From a checkpoint of a small transformer trained on Wikipedia.
Size: 10 layers, 8 heads of 32, MLP 1024 tanh GELU, 11.5M parameters.
Each number is 50 + 10 x the weight over its row's rms, rounded and kept within 0 to 99. Layers, rows and columns count from 0. The size before them is the row's rms in percent of the matrix's.

# layer 7 attention value, 256x256, rms 0.139, rows 140-162, columns 192-255
085:43 66 42 46 37 49 43 45 61 56 45 40 45 57 36 54 43 60 47 59 31 58 67 78 58 38 41 50 43 53 51 52 32 58 51 47 31 47 39 57 42 48 48 49 43 49 25 35 59 53 47 47 50 50 60 69 50 73 50 51 45 49 41 70
084:42 59 46 58 56 45 44 34 55 49 38 69 47 44 41 25 61 56 51 44 52 54 44 50 54 74 47 40 58 52 51 34 56 56 55 55 48 35 33 32 60 56 47 72 49 51 72 67 51 69 46 53 27 48 53 81 37 52 60 46 54 49 48 39
081:56 75 71 45 51 50 43 49 48 53 25 51 56 49 49 46 54 64 50 57 68 44 38 51 54 47 52 69 58 37 59 57 46 36 56 58 38 51 39 79 42 48 60 63 40 50 39 62 56 43 44 56 58 41 46 51 51 66 35 51 42 45 41 49
084:51 50 35 45 42 60 42 45 52 48 51 43 60 63 76 48 50 60 42 38 45 45 48 50 42 46 41 46 56 57 49 57 58 56 57 54 62 44 39 48 49 54 52 64 29 58 51 52 42 56 46 36 60 62 45 48 44 45 58 48 45 53 59 49
086:51 53 32 53 55 42 58 54 59 48 61 55 56 45 58 44 48 43 45 46 52 29 56 81 48 34 50 46 64 61 40 66 53 44 45 35 51 56 53 57 40 44 47 48 50 41 30 41 49 49 40 44 51 62 51 69 72 51 44 59 57 44 59 54
083:46 56 41 36 53 41 46 63 47 51 37 45 56 52 50 43 44 43 37 51 51 51 37 68 40 61 36 55 41 49 46 70 51 50 49 47 78 45 61 35 63 42 33 36 47 59 56 51 42 54 51 62 57 52 68 62 52 42 50 52 39 62 51 38
084:41 57 46 46 46 57 60 41 51 49 56 56 42 47 60 66 40 53 43 26 52 44 54 67 27 35 44 34 67 42 51 55 41 42 52 42 57 75 59 38 29 56 54 40 33 47 62 53 53 44 43 80 71 50 36 56 45 47 61 48 57 63 64 44
084:68 42 63 50 49 52 55 66 55 49 52 48 56 36 39 41 48 39 60 57 52 46 38 58 54 55 39 53 38 39 48 54 64 49 50 54 55 56 39 53 67 64 48 59 53 49 36 44 42 40 44 59 41 47 35 45 53 44 41 37 42 48 66 49
083:40 46 44 51 56 57 60 65 47 62 63 66 49 53 52 47 57 41 44 71 61 72 37 63 61 47 78 58 49 54 76 47 57 58 34 46 49 56 52 41 34 44 38 43 56 38 41 64 62 51 41 35 57 50 49 45 52 43 54 44 55 53 49 39
083:49 34 47 48 60 56 44 68 70 24 60 54 46 42 43 65 57 50 51 52 44 38 60 56 33 41 55 59 52 25 36 48 71 42 48 51 46 56 39 58 63 47 46 48 69 48 63 54 42 47 38 56 47 57 58 60 59 26 55 41 54 43 61 35
084:46 54 28 37 52 53 46 47 56 55 53 44 39 32 37 44 42 46 52 41 46 48 40 56 52 47 77 44 33 54 59 52 42 45 64 45 48 45 33 36 42 45 35 42 48 36 56 52 50 46 55 35 49 49 51 47 83 53 40 59 42 49 43 64
092:42 48 58 51 45 48 59 44 54 42 61 66 72 62 58 55 72 46 27 60 38 62 52 57 42 52 45 46 40 55 48 60 48 44 24 41 50 52 55 44 50 63 19 27 53 46 47 52 45 65 46 60 54 53 30 53 43 30 48 69 43 61 63 35
083:42 45 43 43 38 56 47 43 53 62 58 64 33 33 30 40 61 41 64 43 51 55 47 49 60 67 46 36 51 54 41 41 64 39 49 60 56 50 50 49 31 52 45 51 50 51 63 40 20 59 58 49 60 51 56 49 55 45 28 50 44 47 47 63
080:44 33 61 44 38 35 43 57 46 71 69 61 49 40 37 47 49 44 64 36 59 29 39 59 48 49 58 44 25 63 58 68 72 57 39 40 49 60 73 61 57 36 42 49 49 50 47 53 50 55 43 34 54 58 39 46 52 62 51 44 53 32 56 49
083:41 49 43 69 47 48 47 46 61 55 30 33 67 59 53 43 48 52 50 56 56 38 38 56 61 46 55 42 43 73 71 35 49 38 50 58 68 54 43 57 53 41 47 31 43 53 54 59 56 59 61 39 54 49 45 60 47 55 54 42 50 53 42 51
079:44 56 48 38 36 55 48 49 47 69 62 53 45 56 55 49 45 50 52 58 34 43 47 59 38 56 65 53 69 42 54 24 42 36 41 42 70 45 36 50 53 42 67 28 63 58 33 44 51 78 54 43 54 35 59 53 61 65 62 64 42 54 48 55
081:48 60 59 49 58 48 55 63 72 35 55 44 50 63 68 57 51 41 56 64 39 47 47 42 45 40 42 40 50 53 49 80 62 50 58 67 57 55 56 50 50 62 63 64 48 48 47 53 41 54 50 53 57 46 47 55 37 61 49 56 53 51 55 49
087:44 42 44 52 62 66 44 49 43 34 46 77 62 31 39 62 46 49 59 59 66 63 43 56 54 50 35 40 37 48 66 34 42 50 61 32 63 42 83 61 54 45 54 51 42 43 66 52 55 45 63 62 53 43 48 38 47 61 48 46 59 50 59 67
077:51 69 56 61 50 46 44 56 54 57 61 37 71 42 42 43 49 44 30 58 52 55 43 45 53 55 41 40 47 42 60 28 48 41 34 34 47 49 54 41 44 51 37 40 50 63 48 56 58 69 32 43 46 41 56 53 47 51 47 60 45 38 58 82
090:55 48 35 56 47 72 59 57 54 36 44 41 32 44 53 78 58 46 56 65 65 58 53 68 57 45 45 34 54 53 55 50 72 42 52 53 57 63 54 53 59 68 53 77 48 40 54 44 71 58 55 45 36 63 57 54 50 52 26 57 55 38 30 54
091:41 47 34 65 55 28 53 53 52 38 72 35 49 59 53 62 53 42 59 46 61 55 49 34 70 34 54 52 32 60 41 56 44 50 44 63 45 45 32 51 71 53 48 41 32 49 62 31 53 53 53 43 46 65 63 46 50 29 78 55 53 41 41 42
083:63 40 46 67 39 49 39 42 59 54 51 76 52 53 50 26 38 40 51 52 46 54 39 46 43 57 59 55 56 47 48 63 48 49 41 36 56 47 42 40 59 44 28 58 67 37 61 44 50 32 57 49 54 43 60 55 37 55 55 50 39 60 55 30
093:48 35 46 51 53 54 44 42 43 45 51 49 61 70 47 47 54 44 35 57 56 47 68 54 51 71 44 53 32 46 65 46 56 47 57 76 69 40 62 30 19 37 52 57 47 51 41 42 52 67 67 41 55 64 62 37 27 55 54 53 51 33 42 44
# layer 7 attention output (transposed), 256x256, rms 0.139, rows 140-161, columns 192-255
093:47 60 43 53 57 46 50 67 44 50 48 38 64 42 47 52 44 45 42 46 52 67 63 50 36 69 48 44 29 57 67 50 42 39 48 56 53 62 48 59 63 40 41 62 57 34 58 48 73 47 41 60 48 55 43 66 60 53 51 49 58 59 67 56
090:41 36 56 59 64 59 51 36 51 47 49 38 39 24 29 60 53 37 42 44 69 45 71 48 44 42 33 66 42 47 47 45 35 56 74 48 52 39 57 45 40 53 40 63 53 43 52 55 54 38 57 45 48 56 53 30 44 72 43 46 57 50 52 48
088:35 51 54 58 53 49 43 55 71 42 38 51 47 58 36 56 58 53 49 53 47 46 62 29 51 51 42 60 51 52 37 57 54 59 36 55 52 61 59 44 59 48 63 28 60 40 52 41 54 37 47 49 61 51 39 55 57 52 71 29 48 46 39 33
086:59 62 47 54 54 53 37 49 59 43 58 50 47 34 34 47 50 58 58 35 54 37 45 45 57 37 62 48 35 39 69 55 48 51 49 55 53 35 39 62 48 50 25 32 59 43 50 36 50 55 56 29 59 58 52 59 51 58 60 54 67 32 47 21
087:67 55 63 63 51 48 52 69 41 58 58 64 50 45 59 52 60 54 52 42 40 45 53 46 48 51 53 60 52 42 51 47 50 57 47 57 44 48 29 57 49 60 42 37 63 52 55 60 50 52 63 41 48 59 48 38 45 46 58 58 47 29 52 30
091:36 34 32 45 55 56 47 65 60 42 59 51 32 35 55 53 32 52 58 50 43 48 36 44 61 50 45 43 47 62 58 52 35 68 54 52 54 41 46 53 41 41 60 47 54 41 39 41 50 59 49 39 41 59 54 60 50 38 58 48 57 46 43 55
090:43 50 55 69 58 60 46 53 58 46 63 39 59 51 60 58 56 56 74 41 37 55 40 52 50 52 80 50 51 37 51 51 32 56 49 47 47 43 45 38 57 65 48 49 50 36 58 43 46 36 41 41 40 63 57 62 49 59 39 54 53 50 48 50
091:30 73 46 54 45 56 54 30 19 51 42 49 36 49 61 39 59 63 27 55 51 58 45 37 52 55 58 46 44 73 46 47 51 46 69 55 56 41 61 50 55 33 44 53 45 51 34 47 52 62 57 42 59 26 65 57 48 49 51 50 52 42 46 55
090:35 63 67 45 52 26 49 51 54 43 48 44 34 44 49 39 31 72 43 39 52 49 53 31 49 37 38 37 24 39 60 59 50 43 42 34 31 41 50 44 44 43 55 43 47 55 51 63 48 55 42 60 76 48 58 49 51 58 56 54 54 45 38 61
089:64 73 62 53 56 57 66 49 59 38 58 43 35 46 49 61 30 54 54 37 35 62 51 44 35 76 48 48 52 62 43 52 55 71 36 53 45 56 56 71 41 45 51 53 46 42 64 35 67 47 49 58 63 50 56 35 53 53 69 74 46 52 49 49
088:47 30 74 45 30 67 58 46 31 53 37 59 56 54 35 56 71 57 54 37 39 43 46 54 69 45 64 54 36 48 68 24 46 57 51 56 46 37 57 35 54 55 37 29 53 47 43 54 54 32 65 53 51 57 56 39 50 58 45 54 46 40 47 55
094:48 46 45 34 52 57 41 39 52 74 51 50 53 50 58 35 48 55 61 60 47 41 52 74 49 38 34 42 55 52 50 50 65 52 45 57 63 70 46 45 44 50 63 61 42 48 66 61 53 43 58 51 34 55 51 55 48 59 52 55 53 38 32 64
095:36 58 58 59 70 55 63 52 54 51 42 57 66 44 47 46 40 56 54 60 41 45 49 53 55 56 40 62 45 41 58 70 63 37 56 48 46 36 46 56 61 67 37 63 47 53 42 46 34 47 55 66 47 52 53 45 54 56 53 38 44 54 46 59
089:66 50 45 38 60 54 38 59 47 36 70 57 47 49 47 55 38 65 47 54 53 54 52 43 49 21 51 58 48 54 62 49 46 58 66 65 40 48 53 61 62 66 60 41 49 41 56 51 62 52 55 46 62 41 55 48 74 60 41 67 57 51 49 68
091:55 66 47 46 51 44 54 40 62 63 53 60 32 58 48 67 60 59 50 45 54 30 48 51 44 69 61 55 41 50 28 48 52 48 46 49 44 55 45 46 42 30 59 50 40 40 52 54 52 67 45 55 42 59 49 44 60 56 44 55 39 31 34 40
089:39 54 48 53 60 41 62 44 56 51 40 47 40 51 42 49 54 67 45 64 58 50 25 53 42 44 46 47 51 39 52 53 31 46 46 57 48 46 50 66 54 62 58 59 44 34 33 62 59 47 52 43 36 67 61 40 32 42 64 41 63 41 36 63
087:57 42 53 60 64 59 24 75 51 43 44 50 49 41 59 53 36 42 52 52 52 56 61 73 54 58 41 38 50 41 60 58 47 47 45 54 62 34 40 54 44 52 50 54 43 46 53 46 40 60 51 46 35 40 44 42 44 57 52 63 51 60 58 49
092:36 42 56 34 37 40 35 52 56 44 52 57 50 47 55 65 53 54 63 46 35 52 59 37 55 56 48 60 53 50 54 44 69 45 39 48 58 42 54 50 63 52 33 58 38 41 47 60 40 51 42 43 50 52 58 46 68 42 47 63 52 57 47 56
090:45 43 47 40 56 28 42 70 61 48 46 17 53 50 68 57 56 68 64 49 44 37 50 50 42 60 33 49 55 48 44 53 44 41 46 42 44 47 46 57 44 43 52 64 47 52 51 59 56 48 55 49 56 67 52 42 30 49 41 54 51 82 21 37
096:28 59 50 55 39 52 60 58 36 47 45 54 61 40 27 49 39 28 50 53 46 49 46 56 67 42 58 53 45 57 38 63 70 34 55 36 50 44 66 41 41 66 50 49 53 55 39 51 55 63 58 59 51 36 57 67 58 47 56 60 48 46 43 53
089:51 68 52 50 42 59 43 33 60 52 61 42 56 65 50 64 53 51 37 50 48 46 49 41 38 33 54 21 52 49 38 47 49 69 57 56 55 40 45 61 41 47 49 50 57 46 58 46 36 39 54 43 71 50 42 53 45 68 40 40 46 35 46 43
084:79 51 53 44 49 34 41 32 50 56 44 54 48 40 41 35 45 71 62 66 50 51 43 65 44 57 43 41 46 34 46 55 45 55 26 61 48 57 43 62 36 55 59 65 48 57 55 56 44 39 43 41 38 67 53 37 48 47 62 62 54 54 36 47
# layer 7 attention query, 256x256, rms 0.118, rows 160-191, columns 192-255
204:53 52 48 31 40 48 46 51 49 58 62 48 47 63 42 48 42 42 59 47 61 26 59 50 47 27 43 52 44 54 41 58 51 59 46 37 59 43 52 48 64 55 46 44 55 35 66 46 59 39 56 42 45 49 46 47 36 46 52 36 32 43 59 45
079:20 59 60 36 55 56 50 24 58 59 38 42 60 48 20 60 42 50 44 56 51 54 40 54 57 64 49 60 58 43 37 57 48 77 67 39 54 56 45 56 33 62 51 56 47 42 53 50 60 53 66 37 43 56 60 35 46 70 54 60 41 36 59 62
090:39 43 42 65 56 46 40 55 49 57 23 46 38 48 65 68 63 44 47 48 58 71 55 45 68 48 60 51 39 46 43 54 62 42 43 51 35 53 52 51 63 44 57 54 45 59 36 52 45 49 58 45 57 58 39 50 55 39 46 59 53 53 51 45
087:52 59 67 68 41 47 41 65 47 44 36 61 67 40 54 39 48 41 65 44 37 48 62 52 64 65 44 60 55 60 59 31 43 53 30 45 61 53 46 34 61 51 54 41 64 51 52 36 62 44 48 59 60 29 60 51 57 65 81 63 54 45 64 49
137:58 38 53 43 57 57 59 61 55 62 53 59 44 43 37 53 29 41 48 43 44 38 56 70 49 32 45 38 50 67 54 61 55 52 68 37 50 43 44 45 49 63 46 58 53 49 54 48 50 49 68 52 55 55 64 52 45 43 40 54 40 43 32 38
109:50 67 50 42 52 40 54 36 44 55 51 35 45 56 43 54 46 71 52 55 47 35 39 47 36 51 32 53 49 56 50 56 51 45 48 37 46 48 28 52 41 40 60 65 75 48 51 61 57 52 63 49 42 63 51 38 41 64 44 69 38 64 57 40
087:40 50 52 51 50 40 29 26 41 47 37 50 59 54 57 56 47 68 52 58 61 46 54 49 43 45 30 46 58 61 45 70 39 51 49 47 48 57 34 55 45 47 56 55 49 56 61 66 45 70 63 50 46 58 60 40 50 75 58 76 43 51 52 48
085:50 59 54 56 44 56 48 35 59 42 64 48 51 76 59 54 35 56 41 58 52 48 59 44 53 40 50 40 57 76 55 51 38 44 58 46 60 44 39 55 49 55 56 51 63 55 63 68 43 50 43 53 57 35 61 37 59 60 58 62 37 51 49 54
094:45 35 43 40 36 54 69 56 42 45 51 45 62 30 38 57 40 51 40 50 48 46 36 45 53 59 54 60 55 58 58 52 44 50 62 40 49 41 68 48 43 46 63 33 40 56 54 44 42 63 51 48 27 41 79 51 54 43 32 40 57 43 36 46
090:31 57 50 51 55 61 48 49 47 40 49 30 46 43 52 48 48 67 47 57 49 52 65 42 34 46 47 54 51 37 55 63 62 61 62 52 53 37 52 54 48 73 52 44 45 40 47 65 59 42 56 49 64 67 52 43 58 42 49 46 43 41 41 61
087:56 62 50 50 46 55 52 65 44 46 54 17 40 41 41 25 57 52 58 39 73 60 48 54 44 62 44 61 43 52 38 54 70 31 52 52 42 47 63 41 57 54 45 59 53 61 47 38 27 77 40 44 35 53 43 48 52 43 55 36 59 49 56 52
092:57 57 59 38 34 47 51 48 47 51 51 55 34 32 62 50 49 53 30 79 49 27 58 57 45 41 52 52 44 66 40 57 66 41 59 36 55 49 50 33 44 50 55 43 56 58 55 50 36 43 62 35 49 41 49 49 28 46 51 60 39 50 51 37
094:45 50 41 56 74 47 60 61 44 53 43 38 70 52 63 40 60 41 41 67 30 56 56 51 42 69 55 36 50 48 43 45 44 54 58 51 49 47 49 59 46 35 58 66 30 61 67 63 60 67 60 39 68 52 63 44 61 43 53 48 41 47 53 52
090:47 60 45 47 60 52 57 35 58 52 49 57 54 41 84 54 70 64 45 47 46 49 47 59 63 61 46 49 57 47 50 45 50 42 60 65 50 60 38 47 43 40 51 40 39 50 58 54 52 48 58 59 56 52 46 50 55 59 42 57 51 68 51 60
091:48 79 38 58 54 54 60 56 61 52 40 60 41 48 65 65 42 29 42 49 43 38 55 53 63 66 45 61 63 49 48 56 62 46 53 52 61 51 38 55 57 59 26 46 40 51 50 47 48 63 37 54 41 37 48 61 37 46 60 40 47 31 40 48
092:69 53 59 80 45 44 33 66 49 55 50 53 34 56 75 61 51 60 48 57 39 40 44 40 46 56 60 45 41 45 59 48 46 48 47 50 56 43 55 45 34 62 50 54 56 55 62 54 53 55 55 57 46 52 52 48 53 51 50 48 51 43 42 72
109:45 45 52 54 48 62 31 47 50 51 35 64 51 55 58 51 31 56 55 58 40 54 56 51 63 58 46 46 43 44 46 34 27 39 53 58 47 52 55 55 32 53 57 63 52 51 52 70 44 57 44 59 42 53 54 38 49 50 57 74 51 54 39 67
097:76 46 68 49 45 40 59 29 32 43 59 68 54 59 54 51 61 63 68 44 29 60 45 46 57 41 69 76 60 58 35 53 64 54 51 59 48 59 63 58 62 56 54 57 56 50 59 40 47 51 65 54 57 42 57 47 35 43 57 73 36 41 61 72
092:58 43 45 67 49 53 40 50 54 53 40 61 64 63 46 44 37 54 55 59 44 55 47 46 62 52 45 61 55 51 47 46 33 50 59 68 61 49 69 54 34 59 42 42 61 28 63 53 49 63 44 49 55 54 51 50 71 62 61 50 57 56 40 69
089:33 40 58 56 46 25 55 49 53 56 68 48 50 42 62 35 44 51 64 41 52 53 62 44 23 41 64 74 64 52 35 55 61 54 40 55 65 32 39 48 42 54 47 62 57 50 53 65 56 43 44 50 54 68 45 43 46 55 45 58 32 35 44 42
093:66 53 60 66 61 57 57 50 55 54 59 57 56 43 30 63 48 50 44 32 47 44 42 38 50 51 55 38 51 50 42 41 46 30 38 49 42 56 67 59 53 54 58 32 70 53 68 53 54 58 63 64 48 47 46 59 65 52 56 55 57 46 61 46
089:58 48 50 50 43 57 56 59 49 65 49 42 56 47 61 44 54 59 62 61 44 64 41 39 39 47 35 74 49 51 49 49 61 38 48 53 55 62 49 30 61 41 55 56 49 59 44 66 44 53 47 50 56 50 36 30 44 41 56 59 73 53 47 45
097:41 53 57 39 53 68 64 43 55 49 38 38 55 49 41 63 65 46 49 40 52 59 56 55 51 46 51 35 52 42 41 38 55 50 53 39 61 47 58 51 39 52 59 17 47 69 53 38 51 46 44 42 57 48 57 50 50 34 48 59 45 41 54 45
082:56 70 63 47 61 54 42 51 48 37 31 69 60 74 51 44 53 67 49 42 56 63 57 65 35 55 55 32 50 59 44 52 49 34 56 53 39 49 38 48 60 52 36 65 56 64 45 43 41 61 40 48 60 48 49 26 47 64 55 51 50 49 61 42
088:45 57 58 39 55 45 42 38 44 39 43 50 57 34 47 53 56 44 62 33 56 76 34 42 48 47 49 65 62 39 47 50 58 67 37 54 48 56 48 54 51 63 47 60 56 63 53 65 45 46 49 45 57 53 68 48 51 63 46 44 49 46 46 59
083:47 33 46 66 62 29 43 54 55 53 60 44 61 51 47 53 59 36 31 48 46 39 69 62 39 48 61 35 42 44 42 59 62 53 74 42 45 54 50 59 59 51 47 47 39 43 62 33 59 50 50 27 74 46 53 41 58 60 53 54 56 48 58 45
099:44 64 53 39 54 55 64 57 59 73 37 49 43 43 32 50 54 55 44 50 44 52 53 56 50 63 66 69 43 49 43 61 57 53 59 48 64 45 50 48 44 50 57 55 52 54 48 47 57 48 55 49 50 45 59 60 38 52 42 34 58 05 49 49
094:46 43 77 52 47 44 47 53 50 61 53 61 40 46 41 63 43 56 66 67 56 43 33 52 50 56 37 58 44 40 68 47 48 50 55 52 61 60 44 42 39 50 54 60 50 51 60 47 49 48 63 56 33 41 45 41 47 46 53 43 47 42 61 46
098:67 47 41 40 44 38 60 62 41 52 63 28 46 49 85 64 54 52 52 49 45 51 61 49 65 26 49 48 42 46 41 25 46 35 27 50 42 53 37 32 60 51 44 50 41 49 41 56 49 52 45 34 65 59 64 35 51 40 43 50 46 77 52 50
092:48 42 42 38 66 48 50 50 66 53 63 50 61 50 40 40 65 52 40 63 52 46 44 44 31 30 57 35 60 45 56 60 56 77 35 37 49 53 49 45 44 62 62 39 62 37 56 48 55 49 69 35 57 54 54 62 52 50 41 36 48 30 52 51
096:57 61 57 36 41 46 64 55 49 35 64 57 42 51 51 47 50 42 45 51 53 50 36 61 57 54 57 50 33 60 66 45 40 35 65 55 58 48 63 41 39 45 53 45 40 50 63 59 55 39 57 48 48 46 56 50 43 41 46 27 54 34 63 45
089:39 51 51 53 48 39 65 41 38 58 42 59 71 52 39 32 42 46 51 48 49 41 45 61 34 26 67 35 26 47 51 40 63 25 51 50 50 50 34 35 58 55 52 55 58 58 35 50 58 42 61 60 62 69 69 64 46 61 41 39 59 49 53 34
# layer 7 attention key, 256x256, rms 0.125, rows 160-191, columns 192-255
119:54 54 34 56 52 49 47 52 44 54 54 54 53 48 40 53 47 57 38 61 40 64 27 60 44 44 39 64 62 58 52 39 72 59 24 46 76 35 60 33 54 28 36 51 37 65 41 47 49 55 48 59 54 57 52 34 42 58 57 53 50 62 45 46
083:42 61 53 47 30 54 62 58 45 39 41 36 53 40 66 45 54 47 49 57 48 45 43 44 20 37 47 45 49 42 46 58 57 59 36 56 46 49 45 29 60 46 51 50 58 41 44 41 45 58 51 42 50 50 37 49 40 47 51 45 57 52 50 49
108:50 62 63 48 38 55 54 45 53 45 58 48 60 51 47 55 57 67 44 36 51 26 33 56 31 42 49 47 50 40 47 48 57 51 28 45 49 49 45 47 53 37 39 53 53 45 35 51 37 46 38 49 54 67 47 30 36 44 60 69 50 47 54 55
093:68 28 44 47 61 43 41 48 76 45 57 36 44 50 64 52 56 55 50 24 40 51 39 60 43 70 40 40 42 51 42 56 75 50 42 52 44 44 52 32 45 44 61 46 27 58 65 52 38 52 49 67 46 53 47 37 60 51 32 59 53 50 56 23
105:64 52 50 50 27 50 48 55 57 49 42 53 65 61 58 30 48 71 56 55 26 39 66 28 49 41 47 35 54 58 44 65 43 42 55 66 45 49 55 40 39 49 52 42 51 57 51 38 32 37 66 48 59 49 56 47 39 61 55 44 56 54 59 55
066:65 57 56 41 35 59 52 56 37 55 58 29 53 34 58 69 57 52 63 66 50 54 53 39 36 49 68 62 50 45 44 55 49 74 62 55 53 43 41 38 48 43 63 45 55 52 31 58 51 57 48 35 62 24 43 62 50 31 46 61 47 65 50 40
098:37 44 39 47 59 28 43 55 62 62 66 47 56 41 53 50 50 52 45 40 47 55 61 45 77 61 46 52 56 42 36 43 52 44 43 35 62 68 59 67 48 59 58 80 47 44 65 76 34 60 53 56 44 84 58 45 64 61 37 54 51 62 48 53
098:56 60 68 46 33 49 45 57 44 48 44 17 43 57 53 41 44 63 66 62 55 49 29 56 23 34 50 45 33 56 52 47 60 53 48 41 45 47 49 29 65 57 54 50 62 56 36 55 69 39 43 54 65 39 42 51 61 55 58 62 51 55 50 63
091:56 29 44 54 48 61 28 42 54 46 64 40 58 46 39 62 42 48 36 55 47 45 54 39 44 44 59 51 43 48 47 50 41 72 51 35 74 54 54 42 64 45 39 45 60 51 49 67 64 54 59 54 49 52 56 59 45 57 50 57 42 41 61 48
094:36 40 48 14 40 45 46 41 48 42 41 49 60 46 42 50 55 59 48 25 45 54 42 43 56 48 48 43 56 40 53 70 58 54 43 39 48 20 53 63 43 52 41 54 50 46 68 57 47 58 52 50 25 35 46 55 56 48 55 52 37 48 38 54
101:58 50 42 49 54 46 45 46 36 56 38 66 42 36 37 51 46 56 28 39 49 50 43 30 52 60 50 46 69 43 61 61 35 32 50 56 38 47 59 53 47 51 50 53 50 34 63 49 29 44 78 55 41 53 43 54 59 48 35 50 51 47 41 37
090:36 39 52 41 39 34 64 48 38 54 60 38 61 40 39 56 55 58 59 39 44 33 60 58 48 35 47 59 55 58 61 58 59 61 72 56 50 38 48 43 68 49 54 32 45 36 58 59 29 47 57 59 62 53 67 55 54 53 52 36 33 43 68 53
091:59 40 51 47 52 62 41 62 52 56 56 42 57 40 59 58 46 62 68 46 58 56 43 57 62 58 44 60 53 45 38 48 42 47 41 40 65 41 52 49 56 42 45 46 56 57 47 54 44 66 57 43 43 61 56 44 56 55 59 51 57 50 52 69
093:33 50 58 55 48 71 58 43 44 49 59 59 43 60 40 56 48 38 42 50 41 59 47 58 56 54 53 48 49 26 58 60 54 37 39 40 29 51 47 39 52 29 71 60 49 43 60 45 37 45 38 48 48 39 44 54 43 25 54 54 56 54 57 53
095:63 37 39 73 53 46 48 46 43 66 53 60 51 55 50 33 45 51 39 44 34 51 69 65 61 45 49 72 24 56 67 60 49 40 44 54 42 54 55 40 50 48 55 48 45 50 61 68 54 51 38 28 61 52 48 38 33 44 44 57 55 61 58 40
088:52 33 67 47 41 46 45 48 51 47 53 42 41 47 69 27 49 58 45 45 43 34 69 60 43 48 57 56 27 64 53 56 53 47 24 56 60 34 55 54 61 42 44 71 47 42 56 49 38 48 43 37 48 46 50 53 54 64 58 58 55 53 58 53
089:40 49 58 67 56 42 42 52 59 50 49 52 74 68 63 62 57 42 51 59 58 66 61 59 55 39 30 45 56 64 54 42 37 35 55 50 35 67 42 50 54 44 63 44 60 52 37 46 48 49 40 41 65 59 57 51 47 55 50 69 41 63 56 54
084:54 52 50 60 59 46 55 56 49 49 44 53 33 67 45 38 50 40 36 37 43 43 54 46 63 30 33 52 45 66 48 45 47 44 31 43 51 64 46 53 47 52 49 44 46 55 66 63 70 48 66 50 54 44 52 52 53 62 58 35 59 46 41 58
081:69 56 44 45 55 52 70 61 28 53 56 43 53 53 45 60 40 35 44 59 68 63 27 49 61 73 55 45 48 67 61 60 70 47 54 58 68 58 48 58 40 40 42 62 36 42 40 42 52 55 40 57 49 55 41 52 42 36 48 59 48 53 48 62
088:38 47 65 62 48 58 44 59 30 57 61 72 64 47 47 31 63 44 47 59 72 50 55 44 62 39 47 58 49 41 48 52 34 64 71 56 56 42 56 43 53 55 58 48 37 54 45 54 50 43 40 45 73 48 47 63 52 51 38 53 42 50 59 44
088:27 47 46 63 39 27 50 51 48 46 53 41 55 63 44 48 40 76 52 54 64 42 38 36 61 46 55 54 40 50 64 51 56 35 36 23 45 48 59 57 59 44 42 44 65 75 61 49 56 53 32 45 46 47 39 34 44 64 71 49 31 49 51 46
095:70 51 40 46 50 65 46 51 52 50 46 63 52 64 29 43 35 47 51 36 47 42 73 59 60 44 52 27 50 43 57 52 32 31 52 67 41 54 44 65 37 53 49 59 38 54 50 49 48 23 51 60 49 40 54 37 52 54 62 38 59 56 52 49
104:56 36 40 34 52 48 37 50 59 47 33 61 45 60 32 48 48 43 47 66 57 38 54 41 53 46 59 43 60 50 65 58 45 48 47 38 51 48 48 40 43 50 57 49 38 36 51 49 70 38 62 30 55 50 50 49 50 60 47 54 52 57 45 48
095:55 70 70 45 41 44 37 47 56 48 57 62 54 58 58 64 43 64 47 62 39 45 39 31 36 44 44 46 60 85 65 45 41 40 37 44 58 51 38 47 42 49 51 44 48 55 29 45 67 62 45 53 56 53 42 61 53 46 50 71 44 47 42 64
086:41 57 38 26 56 46 29 47 46 52 38 42 56 40 31 60 44 54 48 58 56 45 57 55 63 51 49 41 40 37 43 32 45 43 45 50 44 40 57 58 54 62 48 74 42 45 39 54 57 48 55 56 46 74 46 65 35 55 51 54 57 53 46 47
087:35 29 52 64 60 58 61 53 40 52 51 54 60 48 49 63 52 43 48 60 51 50 69 57 59 55 46 49 52 57 47 52 39 69 50 27 60 66 59 56 62 63 62 46 32 56 49 48 49 36 37 70 64 47 57 58 42 41 48 59 74 32 67 59
087:30 38 37 58 65 50 55 44 44 49 48 65 58 44 58 46 45 47 42 28 63 41 47 47 52 64 63 69 43 46 58 50 69 52 43 64 34 51 46 53 56 54 56 54 44 47 45 75 57 38 53 57 56 63 47 60 50 51 54 49 57 33 45 50
095:67 38 47 33 52 53 47 58 41 42 54 51 51 49 53 43 41 64 66 50 56 37 44 69 42 42 49 28 51 66 58 48 59 45 57 28 44 51 69 47 39 54 32 60 41 53 46 46 45 47 46 64 52 49 59 43 44 50 60 51 58 56 72 51
090:49 43 56 55 50 40 45 53 44 48 33 55 46 55 56 61 39 37 51 46 39 55 55 59 41 37 47 42 47 45 45 37 61 28 50 48 45 51 67 59 46 57 62 49 49 55 48 46 54 35 58 47 47 49 50 46 44 50 49 33 29 44 68 50
086:50 42 42 50 63 27 54 39 58 39 59 45 47 40 40 55 48 66 55 39 56 60 62 34 66 47 54 51 53 43 44 40 39 54 50 54 53 50 55 38 49 49 42 35 42 64 56 43 46 30 38 62 43 31 64 65 44 44 63 43 48 43 60 46
091:52 54 46 74 60 53 42 44 55 61 39 63 60 41 36 54 55 52 61 50 54 52 51 41 36 59 53 67 50 51 41 46 45 56 68 56 76 53 38 44 48 42 38 58 56 49 37 38 33 37 52 53 55 41 34 40 55 31 49 48 72 46 40 48
097:48 51 55 35 42 45 60 42 29 65 57 62 45 42 50 25 46 60 58 49 35 50 50 66 44 35 49 50 51 29 62 62 32 41 46 64 43 38 31 55 65 47 50 49 36 43 42 54 48 48 52 41 57 32 48 51 39 52 45 45 48 39 58 62